config = dict(
    d_model=64,
    n_kv_head=2,
    head_dim=32,
    norm_place='pre',
    qk_norm=False,
    attn_scale=0.177,
    tie_embeddings=True,
    parallel_block=False,
    init_std_down=0.0127,
    optimizer='muon_variant',
    lr_head=0.00476,
    schedule='wsd',
    decay_shape='linear',
    batch_tokens=[8192, 16384, 24576],
    dataset='wikipedia_en',
)
Each number is 200 + 40 x the weight over the matrix's rms, rounded and kept within 0 to 999. Layers, rows and columns count from 0.

# layer 6 MLP down (transposed), 256x64, rms 0.125, rows 99-153, columns 0-63
214,169,214,170,211,256,139,165,142,143,269,198,225,164,219,223,218,246,156,219,223,145,207,192,167,138,241,234,189,183,162,191,196,198,107,174,213,201,202,219,166,217,223,230,238,210,212,150,230,197,259,245,203,182,223,251,188,173,185,217,207,194,172,220
248,190,233,247,206,121,222,179,237,88,225,208,177,162,216,213,231,280,216,238,258,176,155,211,215,166,166,198,209,178,272,236,154,187,156,243,221,204,243,211,107,216,180,159,195,175,185,254,244,127,199,194,188,214,186,235,185,190,153,205,228,190,194,251
249,211,215,249,152,231,192,165,177,215,184,210,185,153,180,198,141,202,187,228,236,151,192,173,189,230,215,210,189,255,173,162,110,185,225,177,156,218,183,241,127,155,172,227,246,211,203,234,252,220,166,206,224,193,242,169,154,234,177,176,229,220,228,188
154,153,274,207,121,217,134,203,188,286,286,149,211,206,187,230,239,183,206,228,234,213,131,179,154,176,193,226,242,215,154,154,132,214,284,197,264,160,198,181,247,229,148,194,220,263,229,160,145,233,225,138,227,155,253,168,155,255,244,241,135,132,258,207
273,126,169,217,220,205,180,162,231,203,171,181,193,162,203,140,208,182,194,245,258,229,252,192,222,191,222,219,250,105,178,217,174,242,188,208,157,225,253,182,163,225,194,191,201,302,202,299,195,199,276,223,174,158,117,169,230,184,226,198,241,138,151,161
172,131,324,203,153,124,173,252,185,198,200,200,273,168,144,199,214,274,224,147,217,219,205,152,187,221,197,190,185,129,263,155,206,275,219,185,190,295,283,243,247,196,130,194,218,236,177,256,184,209,159,201,190,192,191,217,191,162,210,149,265,132,195,175
218,194,198,177,238,211,155,132,203,219,146,151,190,172,223,314,261,95,277,217,127,193,144,187,223,303,225,156,150,172,173,312,199,163,61,254,117,231,209,253,189,128,181,262,213,177,174,207,220,180,203,216,268,233,164,209,266,84,196,170,237,291,271,282
266,243,180,222,214,239,108,189,193,217,110,219,172,206,193,181,185,144,161,230,249,209,277,182,238,204,155,196,216,197,203,165,216,246,211,193,226,213,198,192,201,257,193,282,186,144,198,217,151,162,227,163,192,136,222,188,215,195,206,212,184,142,199,127
162,222,194,129,241,145,282,234,196,163,250,112,175,187,236,206,158,168,94,161,225,242,270,234,170,203,197,217,201,171,210,250,173,191,247,267,174,93,129,155,188,186,216,248,163,202,229,185,206,222,242,193,205,108,190,214,217,248,193,260,240,207,184,213
248,229,259,155,243,222,187,138,285,220,111,136,247,199,225,190,213,258,204,228,174,260,275,205,218,136,167,215,157,205,200,162,254,231,177,261,148,237,172,160,246,218,141,202,144,321,144,179,171,106,238,250,193,227,150,141,251,210,182,273,228,165,124,112
233,148,123,195,198,338,217,223,156,194,194,190,229,176,147,175,288,162,220,272,173,115,190,214,226,153,264,187,203,214,190,229,141,174,204,276,167,243,235,184,216,177,228,223,211,163,226,254,194,181,190,167,133,188,212,129,195,147,234,175,273,161,176,259
203,190,232,207,206,220,215,215,158,155,269,257,226,143,224,151,196,247,134,234,190,197,146,195,180,128,258,132,255,237,183,120,182,146,240,204,241,185,184,181,282,238,197,204,214,96,199,185,202,162,223,197,287,171,176,233,218,295,154,120,220,173,266,186
243,201,197,203,150,275,241,122,211,178,143,182,171,214,146,284,146,224,219,177,281,195,177,184,122,266,131,205,235,244,145,169,154,178,197,232,202,211,257,165,178,189,241,236,227,303,213,250,180,252,179,207,129,231,139,218,194,117,169,131,237,219,170,279
230,222,188,201,172,140,187,158,170,209,199,275,187,121,216,192,224,237,183,203,270,144,263,217,190,164,249,238,149,189,164,158,262,271,191,282,158,172,241,203,184,193,171,197,241,211,173,132,189,237,241,174,159,208,272,157,224,162,213,201,132,220,175,191
137,187,169,198,204,271,189,251,223,179,143,202,199,127,187,246,217,183,203,173,201,208,190,175,220,197,191,242,178,202,185,134,212,203,182,197,190,203,225,245,187,277,159,161,306,124,280,219,210,159,228,183,232,217,188,201,199,157,245,225,251,174,151,158
144,147,307,117,172,183,176,202,98,120,191,250,198,169,232,312,172,240,128,205,187,202,238,225,191,213,240,143,184,177,167,288,178,239,200,117,140,159,224,205,221,226,232,239,156,242,196,315,191,198,162,263,272,271,200,202,151,157,222,183,214,190,238,222
212,228,201,144,118,214,183,180,225,305,211,193,205,184,233,215,196,143,123,208,197,302,185,212,265,207,175,254,243,179,167,181,151,169,251,131,272,229,247,190,215,102,195,247,195,224,151,256,182,221,201,222,238,205,166,176,207,236,199,173,170,225,184,99
235,205,199,216,159,125,152,230,201,276,164,235,237,235,171,167,127,217,138,137,233,248,159,217,210,173,237,149,235,186,152,216,203,141,235,231,218,202,193,218,224,203,203,258,176,236,220,195,267,214,246,261,242,196,196,152,247,222,160,139,279,131,140,165
99,218,262,144,193,217,179,161,155,291,167,178,186,230,192,254,207,206,243,169,157,194,203,210,181,151,218,160,207,279,192,228,226,198,155,242,245,175,215,235,165,144,249,179,149,323,233,203,196,216,189,190,193,187,197,240,168,235,158,188,203,229,153,210
201,263,175,222,149,178,193,246,166,179,234,219,190,142,194,212,101,212,243,175,185,149,197,245,188,167,257,279,169,223,139,198,230,212,199,220,170,181,248,213,238,181,179,210,196,196,208,160,223,153,226,214,183,160,214,160,227,254,246,200,179,168,165,169
305,194,153,216,230,202,180,170,192,199,285,191,190,201,212,236,176,235,262,169,196,237,257,217,217,112,137,159,227,161,164,172,167,182,192,212,177,198,135,190,273,217,227,199,190,190,197,180,198,195,224,244,177,162,174,178,216,164,127,164,218,231,260,253
114,274,241,196,138,172,191,210,168,243,262,230,186,246,211,260,230,166,203,197,184,176,207,251,127,111,200,178,228,209,228,294,196,230,109,262,172,181,252,202,234,211,239,199,158,267,252,195,221,182,147,180,133,194,136,135,164,243,196,168,150,148,185,267
160,163,183,147,232,143,164,208,188,160,160,165,204,192,224,152,267,243,222,190,266,210,264,172,243,163,170,174,258,199,237,203,259,260,217,218,173,158,180,233,173,218,239,193,173,137,235,172,251,207,148,250,285,174,120,204,205,223,181,234,169,224,206,169
166,187,117,233,103,144,190,192,198,221,164,160,152,174,167,111,222,208,161,235,218,221,227,290,207,263,166,192,187,229,222,207,142,234,239,181,177,255,252,184,182,135,269,221,195,187,241,194,178,277,190,163,227,192,178,276,182,209,305,140,187,217,180,196
187,234,153,158,213,215,220,187,243,81,179,155,259,298,111,183,186,176,184,185,110,227,186,244,175,259,177,210,221,258,201,120,160,220,191,187,184,206,185,290,258,298,201,167,279,177,168,188,248,265,247,228,201,157,129,224,136,120,231,202,218,183,173,289
221,200,170,212,244,232,214,223,194,199,178,187,143,242,173,250,210,142,164,204,232,216,185,181,210,246,169,191,207,240,228,193,149,199,208,185,236,216,250,188,204,200,232,256,230,228,187,257,234,171,127,244,190,184,165,129,175,268,188,160,166,190,174,155
177,173,273,225,184,246,217,207,150,126,174,227,230,156,176,148,186,206,239,212,223,97,221,154,196,219,177,187,168,244,231,243,178,249,178,225,184,206,225,236,178,172,168,128,253,255,209,249,131,136,168,230,240,237,179,258,200,163,180,225,245,228,216,160
187,180,210,210,276,170,176,144,151,186,230,243,221,134,162,211,155,169,155,156,215,228,222,244,210,206,183,223,213,198,242,223,234,165,231,255,240,148,132,180,199,187,220,189,179,161,195,202,188,186,191,228,188,208,224,230,193,204,202,194,261,181,264,206
170,174,153,238,227,263,176,197,223,218,229,215,234,209,237,128,179,261,133,199,113,327,226,177,166,234,158,169,178,282,158,178,265,196,226,221,190,133,183,181,267,186,235,178,146,245,252,235,203,187,176,242,182,200,149,209,166,251,185,199,140,129,200,159
165,172,224,253,168,211,191,167,164,141,243,180,142,167,186,177,231,261,235,235,221,155,201,141,227,204,250,188,214,152,264,203,67,205,192,145,203,177,264,250,166,193,160,232,254,177,200,257,215,197,143,156,238,204,187,182,220,270,186,149,231,293,227,226
207,192,212,204,92,181,150,165,225,241,224,225,227,174,151,237,188,278,203,198,183,213,176,170,230,202,223,222,228,166,155,218,200,232,199,189,212,186,218,189,248,151,241,227,258,191,265,193,189,289,175,185,263,151,160,115,244,194,123,193,131,188,215,239
249,188,229,250,160,160,215,237,208,220,239,192,154,223,200,141,177,209,242,168,191,228,243,210,220,175,208,219,167,150,183,303,238,208,206,246,139,194,155,106,247,123,195,190,69,222,199,200,315,243,155,194,229,161,104,198,249,265,268,131,182,167,262,220
217,230,187,191,261,168,214,227,193,218,210,217,161,202,186,232,265,228,154,175,186,237,187,213,177,142,200,256,176,162,173,224,209,217,208,161,206,157,201,174,234,184,190,214,255,167,148,185,279,162,237,205,204,242,203,239,222,213,172,177,229,174,252,77
248,221,232,216,240,239,203,255,170,194,189,190,249,204,180,163,218,166,234,194,185,149,192,158,196,207,173,171,157,236,178,125,175,155,250,163,204,228,147,238,196,174,207,133,225,196,179,170,277,150,211,163,265,233,224,193,199,192,221,258,178,204,242,203
202,205,277,195,166,173,230,189,177,287,191,210,251,260,226,186,202,267,195,165,217,198,163,186,224,132,265,198,305,143,116,254,119,232,198,188,169,188,177,129,166,254,219,212,167,132,204,180,211,183,165,264,219,247,169,149,157,196,275,187,210,240,200,175
180,158,189,170,128,168,136,274,243,240,195,225,167,200,135,173,173,306,212,173,215,212,239,226,142,195,225,264,184,183,189,282,201,286,172,245,113,201,242,231,182,171,239,223,196,251,219,276,236,230,134,139,224,229,172,207,145,147,189,206,148,122,202,201
127,187,149,206,195,194,143,201,191,135,265,169,179,157,174,150,144,184,204,254,269,167,245,171,233,237,175,212,258,227,187,256,230,205,222,154,242,204,183,224,315,181,254,168,263,201,253,154,186,167,236,225,175,220,198,214,162,203,132,208,247,194,162,223
205,146,164,184,191,232,196,243,156,177,226,201,197,162,223,190,221,264,166,201,195,190,221,191,225,136,207,218,227,151,187,239,239,179,153,155,259,178,262,229,219,200,201,170,271,166,190,146,167,127,244,192,171,234,216,277,176,241,236,193,162,235,103,197
202,138,171,239,185,272,169,254,258,216,185,144,248,200,148,184,179,202,137,248,157,231,141,229,228,198,170,199,182,165,292,187,179,220,204,170,229,240,200,179,246,174,266,185,255,181,202,215,212,163,197,185,210,217,257,183,196,265,151,166,225,119,168,188
171,134,174,214,237,231,229,149,219,142,175,193,250,260,169,298,126,217,174,216,260,187,193,174,118,161,179,155,216,233,278,204,239,151,184,195,170,190,224,179,249,224,203,142,184,208,156,212,202,219,213,222,227,239,214,200,275,112,168,144,185,291,212,235
182,186,167,241,137,173,266,173,171,227,209,280,218,161,205,206,183,195,192,246,262,189,126,252,195,157,226,226,159,214,228,147,223,175,214,178,151,201,226,210,117,163,219,236,201,180,202,224,251,236,232,165,207,237,222,184,189,157,213,174,207,223,209,180
190,225,238,164,253,168,179,219,205,188,146,251,264,202,214,146,102,209,173,174,236,198,229,246,204,178,191,186,190,208,150,191,195,214,220,281,176,194,171,178,206,194,179,108,130,185,218,241,291,169,253,220,293,191,292,168,198,160,164,226,229,181,228,91
182,230,212,203,254,193,221,205,177,210,153,222,193,219,165,173,220,212,251,203,225,209,182,205,230,163,203,196,124,150,170,207,192,182,231,157,179,163,221,222,203,177,241,139,162,185,173,223,260,258,194,186,203,205,269,186,163,250,233,153,208,105,232,206
189,182,176,176,238,197,160,175,250,173,132,166,222,165,167,208,192,160,251,192,150,225,137,197,210,347,163,267,269,206,197,213,191,176,180,229,229,200,143,255,152,210,259,215,196,219,185,179,138,239,202,226,209,147,96,188,184,218,179,274,181,293,223,173
219,233,281,240,211,228,217,192,167,221,220,158,155,135,249,103,221,195,173,202,291,247,186,135,162,215,171,239,165,147,134,174,276,159,195,197,117,185,246,167,182,171,190,311,164,216,249,176,148,263,200,110,182,243,163,191,215,230,294,239,209,133,246,253
167,232,250,183,192,143,185,245,219,181,173,271,164,239,123,96,174,147,226,157,143,207,206,159,136,215,241,227,180,210,183,202,224,179,199,141,245,252,157,249,233,209,225,232,211,258,213,227,168,227,220,194,208,178,262,193,155,225,227,261,219,217,160,266
209,166,238,185,173,247,212,145,174,188,237,201,205,217,233,166,207,264,149,204,223,189,181,163,175,158,173,178,139,221,232,120,264,206,212,192,164,200,283,171,198,151,164,204,178,193,243,292,124,252,199,227,184,211,208,251,184,189,227,199,240,202,133,261
127,196,220,235,220,216,188,198,244,141,216,251,210,193,181,252,235,148,220,223,108,228,201,239,222,199,216,218,208,235,206,234,297,131,191,201,166,211,224,188,128,177,191,192,225,172,201,175,179,201,250,189,217,152,179,216,151,165,221,240,192,198,167,193
201,250,259,156,161,181,119,201,242,149,138,126,237,188,183,276,181,188,154,202,205,253,111,203,242,245,210,168,254,222,194,165,215,208,308,220,177,220,180,215,231,201,247,203,213,219,162,167,189,252,248,235,155,135,159,172,169,259,131,218,143,178,240,184
156,241,195,197,161,252,184,234,209,222,237,173,219,230,174,176,185,234,195,208,207,151,180,164,188,206,184,226,187,204,114,131,190,205,257,166,212,192,182,171,275,238,204,172,196,168,222,136,187,239,210,256,215,192,215,166,240,227,181,217,198,204,220,188
140,179,175,219,218,182,270,156,228,175,201,149,265,228,190,151,155,163,238,218,208,230,174,256,197,168,144,191,185,224,262,284,213,231,205,216,162,236,205,221,200,110,208,173,191,212,178,199,225,286,242,132,137,232,130,154,173,126,213,195,221,247,284,177
231,120,183,205,235,157,203,168,236,203,173,145,234,276,209,146,186,167,193,144,237,246,174,205,147,188,171,254,178,202,236,299,110,194,261,209,124,225,247,239,107,115,183,175,239,223,199,189,205,230,215,268,249,206,217,260,157,232,157,192,195,205,85,260
259,247,197,209,188,257,142,177,220,190,235,213,231,187,164,175,261,215,259,110,148,133,228,120,227,138,162,160,209,232,199,218,223,134,182,246,160,268,197,215,235,210,212,212,231,147,172,205,159,183,168,185,208,184,175,243,203,242,218,216,202,162,211,280
202,152,211,187,183,183,237,236,134,195,151,198,111,285,230,225,205,202,251,207,187,261,154,192,261,118,149,212,190,168,231,235,201,198,240,179,257,204,181,264,279,166,172,182,236,199,214,167,243,179,178,221,166,104,257,177,180,194,222,260,165,215,198,177
175,131,234,200,202,195,137,177,227,116,227,255,176,215,202,153,168,206,188,188,240,218,261,130,200,158,187,111,244,189,168,229,209,292,179,215,199,222,187,233,257,234,200,257,156,218,236,180,258,154,172,216,219,240,207,229,195,230,203,196,223,194,198,202
# layer 6 MLP up, 256x64, rms 0.133, rows 100-153, columns 0-63
170,163,183,199,86,177,234,207,226,228,174,236,184,213,216,186,160,227,178,233,166,238,136,182,212,242,199,243,238,135,132,259,252,182,231,226,205,192,194,168,227,186,196,242,185,180,193,229,179,234,172,180,171,182,193,203,185,291,184,180,153,251,169,212
223,240,223,273,177,231,222,196,186,219,236,166,178,217,267,151,164,199,209,138,185,256,182,204,176,249,208,168,204,226,261,182,203,205,189,192,200,269,198,199,204,181,234,214,226,129,173,183,191,169,231,115,176,248,164,164,221,180,224,233,161,103,193,225
268,166,183,172,156,117,266,156,220,183,246,204,245,156,232,297,201,193,208,141,193,276,256,151,150,195,200,201,212,181,209,194,289,205,200,174,184,172,201,240,161,217,247,116,210,179,179,169,178,226,204,194,243,240,176,181,283,225,171,205,206,171,220,259
188,180,185,204,221,182,236,204,213,249,236,228,214,255,226,169,137,226,173,262,239,219,143,204,181,214,231,194,205,191,235,214,202,186,199,212,219,177,216,233,215,218,155,128,182,203,192,147,192,230,181,186,197,245,189,160,230,159,158,212,170,186,265,157
205,301,237,187,209,226,146,140,155,269,218,221,101,199,213,260,213,170,170,166,184,181,196,223,240,253,188,187,192,273,162,229,232,104,152,278,196,187,220,239,169,247,224,217,240,169,301,243,157,184,119,236,184,171,216,165,129,248,159,255,125,160,217,228
140,167,266,176,209,203,187,187,181,232,252,334,203,251,213,225,244,238,180,197,230,220,250,284,198,218,241,154,218,127,142,189,285,152,268,178,124,237,200,204,209,218,164,189,239,257,218,203,168,245,171,206,149,220,106,207,108,218,139,252,150,145,235,202
155,141,208,284,205,189,152,180,157,256,205,207,252,216,216,183,185,240,156,196,180,183,189,217,153,173,239,201,224,166,196,156,173,123,240,227,182,155,190,213,213,198,175,176,104,227,217,190,205,227,223,213,212,234,168,216,276,211,168,165,247,220,205,254
105,218,261,143,246,208,214,186,240,171,180,215,236,194,153,220,199,192,304,160,215,145,216,179,194,215,247,184,251,200,214,194,227,252,207,155,156,208,146,279,227,233,130,235,186,184,216,198,138,139,189,179,209,253,179,197,181,223,152,202,190,240,197,230
174,169,165,184,63,188,253,227,212,236,207,222,262,191,142,251,259,299,131,162,234,205,225,227,227,257,196,198,179,165,202,165,230,155,238,234,94,251,143,140,219,177,252,203,99,156,252,191,136,225,192,243,195,208,179,185,142,169,185,275,209,182,264,159
227,232,214,240,191,209,156,299,133,227,264,256,237,164,125,225,210,199,207,149,207,235,231,144,168,245,229,182,208,149,235,201,193,221,171,210,252,178,238,204,151,171,245,153,201,249,181,142,150,129,161,133,212,310,240,223,215,315,221,198,243,167,217,170
212,241,267,122,257,201,220,240,156,231,176,215,224,232,239,199,203,241,161,177,246,172,240,192,197,189,208,188,177,199,208,153,162,235,151,189,125,140,201,167,147,261,281,232,175,225,191,212,225,147,172,180,180,218,235,271,191,242,255,203,205,185,194,190
181,123,242,300,235,184,176,232,162,216,196,257,217,154,213,165,240,188,131,167,131,227,205,246,177,224,218,178,123,198,222,233,262,223,169,189,127,220,187,229,260,174,122,226,192,119,231,212,141,146,168,178,203,224,161,198,209,300,246,228,188,237,177,186
144,174,182,241,184,222,237,232,216,245,210,183,232,203,222,157,133,213,175,179,191,210,153,165,139,191,143,235,249,186,212,251,241,171,221,170,175,213,151,212,205,200,212,196,198,183,236,222,208,226,157,231,222,224,162,252,215,231,196,204,227,198,215,180
224,179,233,128,175,211,166,185,201,191,239,190,188,173,168,163,147,214,265,190,186,173,250,174,171,198,236,228,150,178,266,224,116,242,112,123,172,223,249,275,301,289,250,232,232,220,210,217,173,260,207,199,255,233,245,123,217,126,195,218,175,171,121,195
228,213,200,257,284,211,197,191,176,253,143,207,212,243,186,150,281,255,211,226,268,228,225,172,191,194,219,163,179,191,233,153,212,155,126,288,243,231,273,171,190,190,170,221,166,134,178,205,238,132,170,109,124,160,168,194,206,275,226,180,163,99,233,182
238,191,231,188,223,210,295,140,242,222,156,240,231,236,160,193,158,244,244,183,163,218,206,177,132,207,178,187,161,214,226,312,235,213,164,255,222,202,177,126,190,194,193,217,185,211,226,197,232,233,107,159,227,195,163,177,175,210,200,209,172,202,228,295
147,219,189,158,252,239,204,173,210,240,185,229,185,151,267,177,195,142,165,154,218,196,207,226,206,246,196,239,162,184,206,175,237,171,178,261,230,164,175,249,159,162,187,178,210,257,241,151,218,174,183,208,215,227,225,194,220,203,196,194,220,188,220,255
172,130,182,275,266,210,181,140,213,114,223,217,269,201,174,221,189,232,216,160,218,214,224,229,192,117,238,163,198,203,229,197,128,261,150,220,232,195,230,238,187,213,145,127,244,107,214,182,197,207,234,188,171,138,257,206,233,212,148,218,241,214,212,244
230,190,225,252,209,300,213,193,190,194,240,226,155,226,202,275,188,184,207,146,194,135,222,200,260,169,183,246,141,143,201,130,182,201,205,205,176,194,174,193,183,199,213,197,203,284,257,155,236,170,189,213,148,212,202,225,151,239,221,155,194,196,151,154
180,189,207,148,208,171,228,221,232,178,194,231,237,210,115,240,135,213,127,213,267,192,196,158,195,216,229,190,210,197,198,173,201,135,89,200,159,175,213,168,201,159,211,264,220,142,232,212,220,225,197,204,178,305,193,194,350,222,219,226,141,150,179,189
142,130,148,246,247,206,216,155,230,211,273,251,231,184,163,271,296,242,139,146,228,104,232,135,140,175,166,144,191,227,157,212,165,178,265,180,248,140,254,273,178,238,149,150,173,192,257,262,218,282,171,198,168,262,259,132,236,193,190,245,171,154,122,242
216,112,222,251,235,180,241,160,211,166,170,186,234,180,165,265,152,198,217,240,170,228,176,233,275,240,213,232,113,133,122,209,214,210,219,178,236,225,245,226,186,191,206,231,252,172,185,176,217,174,225,203,181,232,259,146,212,171,192,179,220,121,175,219
151,202,182,311,212,163,181,191,159,141,262,222,139,238,148,254,211,185,150,107,226,183,247,231,170,211,199,176,129,184,139,211,143,201,209,213,203,259,173,166,243,230,245,144,171,204,245,237,187,153,213,264,233,172,227,290,204,287,171,158,210,213,148,173
186,166,252,265,207,232,243,223,191,97,214,227,167,263,159,263,166,210,166,238,116,216,312,262,165,213,183,276,145,145,202,178,160,264,247,205,216,121,142,175,225,230,141,151,217,188,157,212,206,213,162,193,156,155,175,134,195,272,153,168,118,183,205,315
191,198,232,268,238,210,251,140,165,208,179,186,179,251,203,229,149,211,180,253,209,195,223,223,208,206,261,212,176,114,266,203,202,202,195,192,214,173,239,261,183,172,161,181,183,178,141,156,195,232,222,153,188,222,195,194,144,146,237,268,157,227,249,204
204,260,198,212,179,254,193,180,175,218,224,128,156,202,209,185,247,161,225,177,226,229,175,272,220,260,207,190,227,221,210,217,263,225,171,218,225,225,245,182,206,218,222,294,167,125,230,207,194,193,186,198,149,194,189,118,170,176,146,131,160,177,143,213
272,180,200,242,198,254,224,223,217,243,132,172,190,264,183,212,215,248,185,152,198,219,170,244,199,207,170,213,221,139,209,179,191,221,158,180,236,216,198,267,179,265,150,160,214,163,217,254,189,191,169,167,216,219,171,266,177,222,163,192,164,155,171,219
179,193,150,182,178,232,228,210,176,179,228,153,243,140,180,206,222,201,177,167,188,203,269,205,165,209,158,171,213,142,219,100,223,176,210,235,236,219,208,234,195,198,261,200,245,245,231,250,200,212,168,178,201,234,167,206,154,218,173,160,202,144,217,225
175,160,214,191,161,191,282,198,168,256,200,218,211,216,175,226,200,188,216,225,223,288,181,222,179,169,204,185,221,176,126,246,263,162,221,258,227,193,248,188,222,210,166,155,175,177,187,197,225,221,238,194,166,120,142,144,225,199,191,184,208,157,178,166
236,203,168,207,199,194,279,160,159,232,159,286,139,224,132,217,200,198,252,182,251,224,176,154,172,238,217,183,162,88,173,192,309,212,208,201,188,170,247,248,211,176,138,197,205,161,151,247,226,230,217,125,188,257,155,181,170,170,201,163,266,264,233,146
118,219,245,153,222,210,175,206,184,201,185,204,266,171,229,218,229,230,256,172,158,211,233,186,170,270,271,195,184,206,206,219,264,200,145,152,192,193,173,319,224,179,156,218,232,208,136,174,176,146,101,170,218,211,191,261,128,185,112,257,205,252,191,189
235,181,262,209,219,238,206,214,179,277,191,113,173,260,190,140,216,193,172,232,160,203,209,214,144,133,140,228,150,219,248,231,221,246,173,220,201,113,193,176,200,249,202,200,170,198,218,226,179,157,95,186,137,228,183,184,174,294,186,220,226,229,202,175
208,195,241,194,185,205,185,138,148,143,118,246,197,193,244,189,232,234,162,226,216,209,233,279,260,252,261,200,224,148,183,199,265,213,175,215,215,150,179,265,186,183,218,214,99,229,213,187,147,236,167,146,220,215,191,204,176,172,168,137,257,188,230,196
122,180,155,162,260,151,240,124,201,155,179,147,238,187,243,276,159,286,234,185,182,196,212,237,131,185,232,181,196,219,238,201,213,288,130,281,190,213,216,221,250,178,234,162,136,191,193,197,180,250,168,216,222,253,98,270,306,153,261,197,150,154,140,221
179,138,216,216,194,216,225,153,197,199,251,171,227,176,174,232,214,178,216,231,195,112,221,150,189,194,133,217,160,207,199,173,193,247,179,216,241,196,146,205,204,234,190,190,157,249,289,238,235,214,244,237,161,211,244,165,200,217,267,243,121,170,216,171
283,195,163,182,262,202,222,126,201,212,200,267,214,261,155,198,208,235,143,172,186,221,174,244,239,156,180,170,183,121,185,133,195,242,137,178,168,230,214,199,140,237,186,277,145,172,207,154,221,194,200,169,228,220,259,198,175,255,201,257,164,245,192,186
124,166,261,250,181,168,195,208,231,219,234,176,179,142,220,185,162,199,140,231,226,254,122,166,201,234,224,188,160,219,179,254,265,179,206,146,153,207,206,212,172,199,213,246,133,187,185,217,203,273,217,189,205,205,200,220,149,240,184,182,243,188,215,291
165,139,168,215,207,248,235,166,252,102,234,202,233,226,189,251,237,218,269,148,215,188,243,192,199,276,219,185,148,277,175,220,207,133,166,269,171,200,168,197,248,122,230,146,152,163,210,211,232,193,262,224,158,209,181,100,191,192,231,79,202,148,199,261
201,210,259,228,163,173,261,206,164,248,86,238,80,227,151,180,67,208,202,173,221,166,306,201,236,172,232,126,120,210,181,183,244,233,227,201,298,193,118,216,193,204,208,143,109,223,337,256,148,240,170,271,281,178,242,184,150,220,219,281,210,209,156,215
230,178,185,189,229,261,139,235,238,186,204,215,177,240,191,166,172,194,204,193,178,201,235,176,189,230,209,236,212,178,238,204,134,185,181,147,174,217,160,190,201,201,236,243,225,177,183,196,147,172,144,242,209,227,264,195,203,193,197,213,230,155,189,236
137,137,202,211,179,218,231,174,226,201,242,145,243,117,91,215,199,206,229,176,87,293,227,234,184,241,195,179,194,239,192,154,161,189,215,192,207,243,201,265,185,229,283,233,184,168,205,216,228,184,185,170,224,196,159,117,193,249,187,231,307,232,86,273
190,215,219,171,191,268,229,102,177,167,256,210,229,242,247,140,202,225,196,137,194,143,207,166,219,217,180,201,176,186,205,264,199,198,128,241,251,213,201,198,190,207,185,220,205,206,156,202,184,290,127,199,192,158,198,227,200,208,171,182,223,213,190,208
216,164,186,268,147,239,119,194,179,290,200,212,171,207,150,156,190,117,193,241,175,137,257,287,242,188,267,249,217,190,194,167,211,215,131,172,221,153,247,217,177,174,243,208,190,140,218,200,238,206,143,117,192,211,202,239,188,228,219,221,183,148,210,270
190,146,186,278,231,233,167,210,208,147,246,225,241,227,168,199,233,284,193,165,218,152,223,219,187,154,212,126,226,226,249,218,266,225,196,197,224,252,125,208,230,215,191,90,142,202,169,190,263,232,206,241,170,225,146,101,201,123,136,164,144,183,229,275
216,164,236,243,269,193,218,173,222,146,203,206,204,234,125,139,187,216,210,112,205,231,244,107,235,230,160,198,166,127,174,149,217,209,153,170,201,213,192,242,210,162,137,225,195,203,254,225,135,175,199,180,240,198,229,232,226,171,251,235,205,247,214,222
215,152,185,202,229,221,197,145,221,175,278,214,190,208,220,131,233,221,203,229,133,183,253,141,164,114,250,172,210,203,179,218,267,187,109,168,155,145,180,260,174,193,158,203,213,191,258,256,253,237,236,124,201,257,207,130,211,163,178,268,199,167,215,202
232,221,173,235,164,209,207,174,189,262,206,212,210,190,237,166,160,264,191,180,277,198,148,178,173,166,195,228,142,176,184,169,188,195,225,220,232,254,193,228,255,176,239,208,171,166,154,232,227,151,246,190,164,200,188,166,228,209,207,173,265,147,161,195
188,140,230,242,137,140,183,201,230,196,244,282,164,203,267,172,229,198,235,156,188,115,210,132,263,119,187,165,211,202,167,138,211,220,135,170,208,216,200,218,258,253,187,232,212,134,270,232,177,146,260,261,255,216,217,195,222,230,148,277,188,157,193,239
208,224,225,227,219,208,234,211,204,177,202,222,63,234,131,188,153,244,198,223,192,159,208,172,200,195,236,171,150,206,163,223,224,203,169,177,258,227,231,229,141,190,239,176,179,221,109,193,183,239,214,237,151,205,203,168,143,185,173,194,252,253,253,261
232,205,246,114,167,221,175,149,178,211,192,205,216,274,172,223,167,308,192,197,232,192,211,146,183,230,244,197,164,153,177,208,202,210,238,198,190,181,111,191,219,255,251,173,245,216,182,232,156,248,204,201,121,165,189,228,250,221,146,252,186,217,190,177
226,218,240,214,195,96,247,156,151,216,200,185,181,246,140,182,216,172,216,85,176,241,222,185,155,220,138,206,193,236,191,118,196,260,177,262,274,176,180,256,128,222,242,227,112,222,249,309,147,175,200,193,165,296,193,213,259,210,200,140,232,211,142,173
178,178,207,239,203,155,284,133,206,248,256,211,254,210,171,238,155,203,228,270,248,111,105,161,194,194,196,215,107,234,154,216,227,194,144,231,226,283,273,166,226,152,202,174,184,98,111,224,245,211,165,164,223,231,223,146,204,215,114,203,228,240,230,230
220,191,217,206,253,107,165,204,235,291,310,239,236,180,266,184,250,153,143,179,239,195,228,216,182,202,256,181,128,202,103,202,222,160,199,232,176,167,235,122,206,212,219,256,101,174,202,116,184,160,200,228,215,208,174,218,199,248,177,190,267,175,255,193
180,199,214,216,238,207,214,201,171,217,154,250,266,170,204,236,221,202,240,180,197,162,229,224,207,180,164,254,158,214,241,158,200,214,153,227,167,223,215,213,194,177,218,144,239,167,208,190,149,184,206,157,217,207,197,151,174,161,217,205,134,250,206,158